config = dict(
    d_model=160,
    norm='rmsnorm',
    norm_place='pre',
    positions='rope',
    qk_norm=True,
    tie_embeddings=False,
    parallel_block=False,
    init_std_down=0.00357,
    lr_mult_qkv=0.5,
    decay_fraction=0.59,
    seq_len=1024,
    doc_mask=True,
)
Each number is 500 + 40 x the weight over its row's rms, rounded and kept within 0 to 999. Layers, rows and columns count from 0. Numbers have three digits each. The size before them is the row's rms in percent of the matrix's.

# down: layer 4 MLP down (transposed), 512x160, rms 0.0941, rows 464-511, columns 0-39
# gate: layer 4 MLP gate, 512x160, rms 0.304, rows 465-511, columns 0-39
# up: layer 4 MLP up, 512x160, rms 0.318, rows 465-511, columns 0-39
down464 093:500532517502507493540504510483498524524528463434479447495496480446474499542465470511470472496531479433400453472432595569
gate465 098:541435422503556443536586452484530565474526484508497468442419518554489529514571433542532600462475457534516435496495521542
up465 091:528463414446486494508552422435497488477463482441435484420465548547446542582546504525468510478480430494516440522462540550
down465 090:492498503465467500488537460464488456550528492535476468499565499508494556605473512435485593478527471490435487563491523537
gate466 098:478513561475492491449426520421517528500561522511511509529538519533506539412490476563553428550438493546506497554463457579
up466 103:522503478444557456512559471447504511499455438531481490498515415453535494541479496531496525530457523452462528491527484582
down466 101:494547484539506458463467501459466497560435443494512490446524427503541512504528530512560518509483496415533439515521415561
gate467 099:465537503506508594505552452487542473534474454553525427480479383491499544472505461537435557458444458464556510433516467572
up467 093:478473506500459525556456559485543501519509504505462466537418486434476496489535491573482499584490518451424577471467497483
down467 095:494465444490504491457497557512502458507491514537507443501515430483595531496545487596476523443549513490436445490502507485
gate468 102:528509497523601510587508497480559528525470446422548509462534421529509527564485485507521471541455515523526579555542565495
up468 097:523468508469511516512468494396447442491479490539508471491519485554480509406441468518506474486530506477421526488551490509
down468 097:493544518440515498466464466457539489547520494425566520437540518507525531474504462526530467526479537404506517503506483505
gate469 095:574444559567539461554508529462428497519467406499486525468465526482449473439469455436485468523504446531530545458486494460
up469 099:491504544533561451524474555424409469494436369547505487488477465483417520525490490442453479516479487568509529529473571534
down469 099:521487486481535514532494543464508597521526614504507463548455480442513450516458483463528532450435524429519508518522528475
gate470 097:473557468567517546472563517480435530476492555477599422487508385545536478542495477542557524515530522558520492473489482545
up470 087:494503478536531528527568522506515518545495492516589472454567439497521471572466470490523499530512457528442514473523480546
down470 096:343475532525506479462583481532396503513513497547510471502574506446558507521471518565546516520542508495464529447484587460
gate471 102:510531506458503496495505505560471518502527497538438487485432426508531529515486572456484515508498518472498489461517494554
up471 094:543463548500542503433489528408478518453453504522497504495567483566488558479458514555546471523519441506443502521526430471
down471 095:529607518524471474447516452520518515510527568541530486569456482456522498543453464524454535440517428490498516482506474463
gate472 092:496507452469492434486526519512450441466507423559551471593464492493452425572474476504488559431487547488513503496559461522
up472 085:516499504505591543550488522495495620541473557428523545445480459460536567499509504506477483560507467497475489477510571435
down472 087:548465565519462435425505580526505451495554514496470491496505479475461486496444531500531492478506509512485583565492484529
gate473 101:475490487552485488520554503473505532499522461483443411504509434555586501551493496450549496489519616466469431517480474540
up473 097:463550542517512512510416599495511532489478439538415534496508532629526450502455456515465505485510525564511522426506437472
down473 102:420478537493443440460516495520469493497491509508508568504457495524482438512509506480451478503557503480370515523507488488
gate474 088:477471569576505487544501529500449461515514489575458505499463505535528542425492467530511481522555546473564486477552464469
up474 089:568491461413520512457521522479554553446501513456555462488536515442471441526527522451494530478457467508452523482464535524
down474 090:486558483502538516439515535514494530501543500446480510563563507523459536488488473542568485506508516561506516494381444478
gate475 094:524516428461443522490520544510486446443490527484516474511436430445521497463518498505487555466542510475515439479508534474
up475 097:509535503504488528542468480486500572486558517530521507441549483543470436492498500562467407550512514511584582547476517602
down475 100:512564466495561534622500470606534535518397514518501573578531522537483512502517468585506504501464459495549491502540434516
gate476 092:502546456508442455521459513521600533496455479503454499486532481500540495520493544496544526472475432520527443489502482576
up476 093:516437526519544433539554462488424508499495554460540525489477530573489588428466485489504507475479568423444517487553510461
down476 095:521517529541522494517460405503510489509468524583515528498445531552525460482439456532548502537485511474467519504531505458
gate477 102:522511405511496448460492571509538573459497505522536478441502497503511534475474491484598490530503519512445595513440484559
up477 100:504551578541559469543514461483503509509534541479515464483481535521460429521552484553539515572521577580602421434543546486
down477 097:521514460457578465438590489452442555476466484497516481503563522483467555476439547574478493513506448515470521501517479497
gate478 100:534440453448533487376567505530529474489468504579472503505490483499517541491487472506571516515532450560513457509411509569
up478 101:456486455459509429414512514515495537501517469514507544517422501611473518491539537511510568583562478522528498507508520514
down478 101:517590494518535506511545527553501595567541453459473486515410579465554512481531530519438526474473532511533541465484486447
gate479 107:518455506470501524443479551496444502598524565439496487501539504559476491521477563451483562551501456513557453492533483514
up479 108:504460555495463500387474489571466512442521523497505579468500589430533510550464550447525538530476520510453508530495509552
down479 108:515476457531489545510466550519491438572508438494571544491480476555506479482591520524495476531598503499583519509501470483
gate480 093:507514524543456433531513482496488519461506513464456523660504426529487483545529433536440480507478552492455595489510457528
up480 097:429494459505513457500499495495445543516530519499500468523552419575486456469480533516495553497472515499506484488458458521
down480 095:434529482512481521594487536490446485534503474547526544561547456524438468540478536508484520521536464532454419449543516487
gate481 097:529501516471472462507520464492508497531508464476525464501498464489494455529546480474594551499477504504519502522521479568
up481 099:521494555464487475447486467521492521368487463589529529571570476534467466458473440552545547483461449472576463446497438504
down481 098:432569522533534486432533518460525531594509572515555564523448478509494500515522536483457519513532516504474516473467504447
gate482 105:514476534498502470499537476516504550506482506440547478488442560462450460558459475477491521538503534516498410521549582488
up482 102:454467454533532524522524526532540575508552511574528557486483477478524542471504527496464491480535528427496557506464505506
down482 103:491508439454590565486535510500516522542532580503509517514499431439489521511478503533525517524515440531445452565551554500
gate483 099:390523506528575513416507505586500500511477447491493538576468509552531409524581460547496447499545453510479517483473502570
up483 096:498496474579556504455529461554458514504507466528506473453434472603582525534502409491401433521528514500454509471499473534
down483 100:489422479486422455515516509453569562505461497520511471415435522465503510440527580471587533518427527452518505512539517515
gate484 103:582519559530525445489516497481456433492538543502507533525563455503529481421474546528502463562555524429498494581539496503
up484 108:514394526500438550521494490568487501556468538463517506483525519500506484504496538549524496581437477458563481449455578515
down484 106:507525528468456527427550445480515505483550555508558509475475537466509533464537545561510493568502522505555582498538493554
gate485 100:466528520519500493499459492538509539479511535504483523512472489465582445530512423568560509418532434522532570480470497402
up485 095:440501500529513476584535525407474494498494485537467541511511516526541489497534563569506462558542485508451500529455527502
down485 094:455544487486528550509519468493472430487483467497497550507491538501524554480479528530539455513429483550500511584497461514
gate486 106:510480517578474510551506484481552511516582570475522480526548463601558512535507538517515528477532547619504496551512494505
up486 111:463556478464527545542540503531472561560505561505464459522560495629533550577500524462444502462508546478519513474522458499
down486 108:437557522462490529556499408498503499463413514501386466474539421510483490495492490497465564531568535459538505453453564553
gate487 098:508534557447456566453478465575520471510569505514395501455487492473485484492464484474500427524573472455474475516458511522
up487 101:443526514508579523517484571563559502488483488530503486590567478532562423498530503536505525496442462508465426488504538510
down487 101:536542499440506524469562518542472496458536495494444539515460506533497500533451508409512439552492449546513501497468469474
gate488 093:496454493512457521459514458520502577540502439540567475491431527517541475547533453525481442531525442535429529512479520532
up488 085:546486497473530523540494572396470477523468515473500472498561446532437488477539590432497463510515521539527493513492531500
down488 095:537473512551478527518571549495548542509499493495494490526557524532513544544487446583489480454501482495468499531491516510
gate489 093:575562497497463588508555523434461524547472447525531443509572452512497533505526486515428539519499498451539493527535523518
up489 094:540473432523501437573471497478509532554534464530486538477474444526545508567479491491476514491463506495496537545496467468
down489 094:525486507560528485499528473463537513509511504537499526508506491457567468432539485488518550469416482487480510474523417544
gate490 092:473526506505466493513520481559466398503480595515528567484511536469478496460442463560523490454505469474556514486448560549
up490 097:463497555466532482496533508540510490499496489499450543567527503440505552555465473399457542468508504449457557473503500513
down490 098:483488584461543434500540456498456423476491477467479503504471440454472476518473514489504547458444533515561468506440561545
gate491 096:513511485470515451504580534521478471527511448509454505496537511535513546467504488469530527507490441508480417446472445525
up491 098:513504498498452497400478551466421498527479477543494497504529488437438457493494525537605489423434482555533462514519462507
down491 099:483442541509442559486454473504477476456415519572419558526478492442496505519443506519488486473455483441511504511575529482
gate492 095:433495520556439524441520465528475591484539451492545572475492502543540445519543503531547418496514508478510484530501527516
up492 105:496458488515444588505567509488484504482499466486539558507559467451507464419555543422440458508533549456499456502455487503
down492 099:583488463477457535533516484488438493495442508478519499537561563468491557459465482485470486403453547488498517499517471496
gate493 102:484473487481508480490496458511538511484556518469528496508526495521543563351451512487548495479468523443446478609516516510
up493 104:501499507496539545449551449484507466520558490459550451478493560500489520497606532520509481546478564546470546540506504510
down493 101:483544504478527506587518450501494519518536473454526580530562566533494531473548497493455448555527451516459463483437518555
gate494 104:494534414480515541553487453520444467508484511515486512547549539531453554508513400504514513492505566505553480498511534447
up494 107:554491541480514541560473501534540434464466513521536555433513520504472548552493429480436456448532464526525490503486562458
down494 103:449507512497558489478462499479505530552499500572557500489456477484452525518490512444478574482500488559514498450520569448
gate495 096:529588475427515491516527543441531488511545449476510465556587524427526485519446507537563526459538515457521479522513504562
up495 099:490565452445518473489531475412487545505494496589576537548520420503527472508449514486525485454507544493479420542491469539
down495 093:458472518477456562490526443450472489563505457455499499510551474529506509546505428420480483496547515465503473459522418493
gate496 093:526504488519479486452477511520500503469552497507504501529556529515511515495481537489490490487543500487484529531517513531
up496 093:500502473494501498524491487528527479487478488458517593502544513474505490520557492495538480518480494556591472464551528525
down496 092:612500514518529567508501526445560544468457532527499565463530457483548537541492495480453512574549534558495499517500548541
gate497 090:465516423527534471511470456497447480501536540519506509624519542447415466475490499560526488460546474485518509496465520479
up497 089:534490473513507500507491492528443485491501491426477451534505558517463475538472550519517499491482534471499525493459431514
down497 087:480506595519470532562491618482479445537485484523434496461496517492563586478486554469491538547554569517536493432494517453
gate498 099:442493482541500543522475542543444486488484481483547503560483465584514522493514515541567417471424507469487444490539558466
up498 094:532476542524480538446479525503526585441521517558494529411542473440472510489509467508518532490538495555550478572537464509
down498 099:503518463497487494499509561498394535599546468529472586522514496594475518521508517381522545492507467551433517487484506505
gate499 097:461585541548476527465504507495550483502483481481512464492473502526481431529482490505470526560493459489544484527527538486
up499 093:471539498581457513478547447528512505483433507456517556499475470453454460560477504538493506554470479479490487542575535443
down499 092:436561517548479497539546494461512516514408395480556500494463486522576477547537522507490506514454506501502495487492445457
gate500 100:462502428580505426469481498498537517503490582517516541499479483527435499447477511483504495489555502502473516546544501568
up500 094:519437493511439495502491524519461516514502472481478491532496466452486459550455508484438502503555558496444514515523529548
down500 098:494535527465488455475492488474536489504537448449533584469499427516405489562502603446461482453493580499523459497457505445
gate501 107:526508532471496498440475592434514433537590562541438468530523490472497494420444501541532516498484495448454500507545524457
up501 106:583472487554483453443501560468465536469538494511426509467505542549472561469611469516497437470589515437475519495504477493
down501 102:460348438447523492565529507512473474479541510497472527429446535483509492456560562522499489487540580536465440510429554512
gate502 099:564527484524444562512417470472557499516495515538551469482512490481570457540525441482525449540526494486497579495516515513
up502 098:533491534492506547510437478490506483517457529554539501465514440460556542477513436509510416494518481521498533462478524446
down502 103:415520458465461544543531506458514364553459423470556514473574540487459543527445535555512477477515477500573476470531540480
gate503 113:473527521449537455502513504487552478497467562444469483494444520514569427500526507557536509496580534427511455491548530479
up503 108:501476470534471471456441535483436449502448491513433497493487508496484527456546424478526528467512442566531516438479441481
down503 104:452428481491511459584490564500519484494538549583463501541479498462427514527488500493551487528544526548530410504472460531
gate504 098:441503481483424517520473533491501507549533499471490553553502476448554435503470456532509499443484595512488475465495555456
up504 099:479494516498460566447534429492498529572563504510445442505459485498543512532449530482430486507445528507497475472568380493
down504 098:489475516499442534498500508489514531512491511486523590479511496462487477457459499493525412477467453463507455452457477467
gate505 096:463526479506517547501446534497503550526487552498473519550550474513416460569501443515491431602475518531397493518517544499
up505 094:517542463470515526512420499548470541477487464493482493544460478537521400513476481484528426467528487480397438560502495487
down505 099:498451446542487483524508543497493563476472543483556487564522522546508456504513494471477505502552508460501483544495505537
gate506 105:517473503432495523538499491538492485492548492507470509527452548501488399491506488485473450512496517473534485531522475557
up506 101:559569502482554525504444475510535511496504517570479502458528506508524512459510507557488559516453512441573482463537586490
down506 102:500513524542524548526523458454520527508496494433472496519564515532446516526477563496398433571452518429498531484440415490
gate507 099:520521499449468536594538534421533481518479528559535485554554543484484501569454445570464554542433517503520459547562448476
up507 099:464537519480469516488535534434488503422458491543568502469494460517516507510519489502461565595454469516513485467602509543
down507 101:499578489505478457542490471534540510469482509511468488497483523488479490473475555481504414420503463445462433483450466501
gate508 104:561489533469525556502470548502551577501483453396416456485558497523512510521530511429429512509483526574504436554501504579
up508 103:497430538471482569492547511545574540534435505512556590426446443482470511466509514501521479451468520423402504541521565545
down508 101:491509472428448458502499498522502456552492518487501510512499535505462479497492502580472451509563445433581465546550490507
gate509 103:533470409512581487496468514481487537548517510512518464523539423487476538555465471575529519472561535537496480448499470511
up509 108:519525437498509522540528523557475480546503526463435442576513545538455485500510526528417456486514523454486557461533503435
down509 107:596601461507565490545485520524499502501485511528543506472505482578487490502503508542516498539480498462516436484566489536
gate510 105:524520534482546556530559567501489455534425503457541451505412443492508521491473538526496448503524494527534469465522494474
up510 115:537491496520514466461474467521462449521512521475472428486564479471474580429503489455518466504504515576417498479499515564
down510 112:465527456473512508523501521510520587496524476508500503454490441540533502447496562502443534558542523458501474486487500505
gate511 103:536504550484501510454540441509480552494466455495468536569472480496507570519472494472492526547454446506488479514614550541
up511 108:511578465487496497511483535537486465465541486426469471470483504449514472532423447430535464410526448461490519532479442482
down511 103:553468544538544450416528527490559503471507559500536491457484485507481538453506577533450437501397580501478487553510475493